From a checkpoint of a small transformer trained on Wikipedia: LayerNorm before each block, biases.
Each number is 50 + 10 x the weight over its row's rms, rounded and kept within 0 to 99. Layers, rows and columns count from 0. The size before them is the row's rms in percent of the matrix's.

# layer 6 MLP up, 512x128, rms 0.0605, rows 497-511, columns 64-95
086:46 49 30 29 53 57 35 50 55 53 55 63 48 58 40 43 46 60 66 43 53 63 56 51 50 51 59 43 64 58 66 37
089:46 42 29 47 34 68 56 36 53 41 67 37 48 57 47 34 71 29 53 48 60 40 49 59 35 44 38 67 58 59 74 64
097:45 60 55 49 31 27 55 57 35 55 67 50 56 65 53 50 63 47 53 34 53 43 60 64 45 42 56 56 62 30 55 52
106:61 54 36 50 39 32 60 34 44 63 56 57 58 59 56 56 57 56 66 48 45 46 49 42 58 51 49 41 46 47 67 64
114:58 37 40 50 33 43 67 40 49 26 28 47 61 53 61 46 48 39 43 40 50 35 44 43 62 38 49 44 48 40 52 43
109:55 42 67 48 52 55 52 55 60 36 54 48 66 62 69 47 53 62 50 47 35 38 47 67 52 57 57 68 15 34 55 40
090:47 43 48 46 45 49 43 50 63 63 34 70 56 54 48 46 54 48 71 48 53 51 44 50 43 43 61 56 30 41 44 62
095:56 67 31 55 39 37 46 56 56 36 32 53 42 46 69 49 47 53 58 60 53 59 40 51 56 50 42 53 33 38 64 57
095:53 72 68 34 47 81 42 58 40 33 60 42 40 72 34 45 60 47 51 67 45 50 41 50 47 47 38 45 41 49 38 50
101:39 54 46 54 55 59 51 61 50 55 55 60 52 50 55 63 35 44 60 50 31 55 42 44 35 46 40 30 49 45 55 51
094:39 55 44 57 33 37 52 46 61 68 51 50 53 45 50 45 62 58 59 58 35 53 39 43 67 42 73 59 50 50 54 64
092:50 61 35 56 61 62 43 60 72 53 52 48 26 57 55 53 47 32 43 51 54 35 44 53 54 44 55 58 38 40 46 67
100:67 48 68 50 46 60 58 54 57 37 42 47 41 73 59 48 35 43 54 62 42 47 49 57 50 60 54 30 59 51 52 51
103:48 44 36 57 38 45 49 38 50 52 54 72 42 46 39 36 48 47 58 34 41 45 57 39 48 45 51 60 57 43 50 52
092:44 44 54 67 54 49 46 45 64 47 50 48 41 39 64 51 50 47 51 55 46 43 44 64 48 39 57 44 35 47 38 44
# layer 6 MLP down (transposed), 512x128, rms 0.0603, rows 497-511, columns 64-95
092:55 46 37 62 49 42 43 49 44 58 44 45 33 34 56 60 41 37 40 51 54 27 54 40 44 61 50 58 19 34 46 51
091:39 65 59 51 47 26 43 61 42 47 30 47 44 43 50 55 36 58 59 60 51 54 50 48 48 45 68 52 22 35 56 55
103:65 30 51 36 78 62 50 47 45 60 44 50 57 34 40 52 36 69 52 45 32 53 57 38 73 35 53 48 61 45 51 66
106:64 44 52 50 48 37 41 53 41 42 47 57 51 61 39 47 36 54 45 54 51 55 54 69 54 34 52 53 57 50 54 34
116:54 56 50 44 34 48 67 39 56 53 51 51 41 59 55 48 55 38 52 34 59 35 61 54 62 56 45 58 43 38 44 45
107:49 63 50 53 55 71 51 48 58 42 46 32 46 55 56 64 54 47 40 53 54 39 50 39 36 43 59 40 53 43 44 37
099:46 53 56 39 32 67 55 38 46 44 61 44 56 49 53 55 53 61 46 52 40 45 57 54 53 46 55 33 46 60 42 51
089:47 49 56 48 59 62 27 51 39 62 49 67 59 45 60 54 36 53 73 36 65 67 38 49 49 46 53 43 42 36 40 45
091:57 53 52 50 65 41 34 42 67 74 44 53 63 38 49 51 64 46 43 56 43 51 62 57 46 40 47 53 47 53 47 48
099:45 51 49 39 60 63 45 43 40 69 41 45 50 50 48 56 54 53 47 57 38 23 38 32 40 38 41 45 50 48 45 48
084:53 57 53 48 34 46 48 45 42 42 55 56 34 52 39 53 53 52 60 54 53 56 57 38 40 63 41 36 53 46 54 47
100:49 45 40 60 39 64 60 49 27 47 51 37 39 49 54 59 42 47 49 48 53 40 33 59 41 43 34 36 59 56 63 49
106:55 46 48 44 57 52 41 41 45 37 54 50 55 43 50 48 46 57 44 70 39 53 61 45 42 40 42 56 46 48 45 30
091:49 48 38 54 53 52 42 39 51 56 55 52 41 42 34 56 46 33 54 52 49 45 59 32 48 52 66 46 35 58 30 58
093:52 55 41 46 49 61 55 52 45 40 52 50 50 60 35 47 44 47 48 45 52 50 43 37 57 49 61 37 47 65 47 61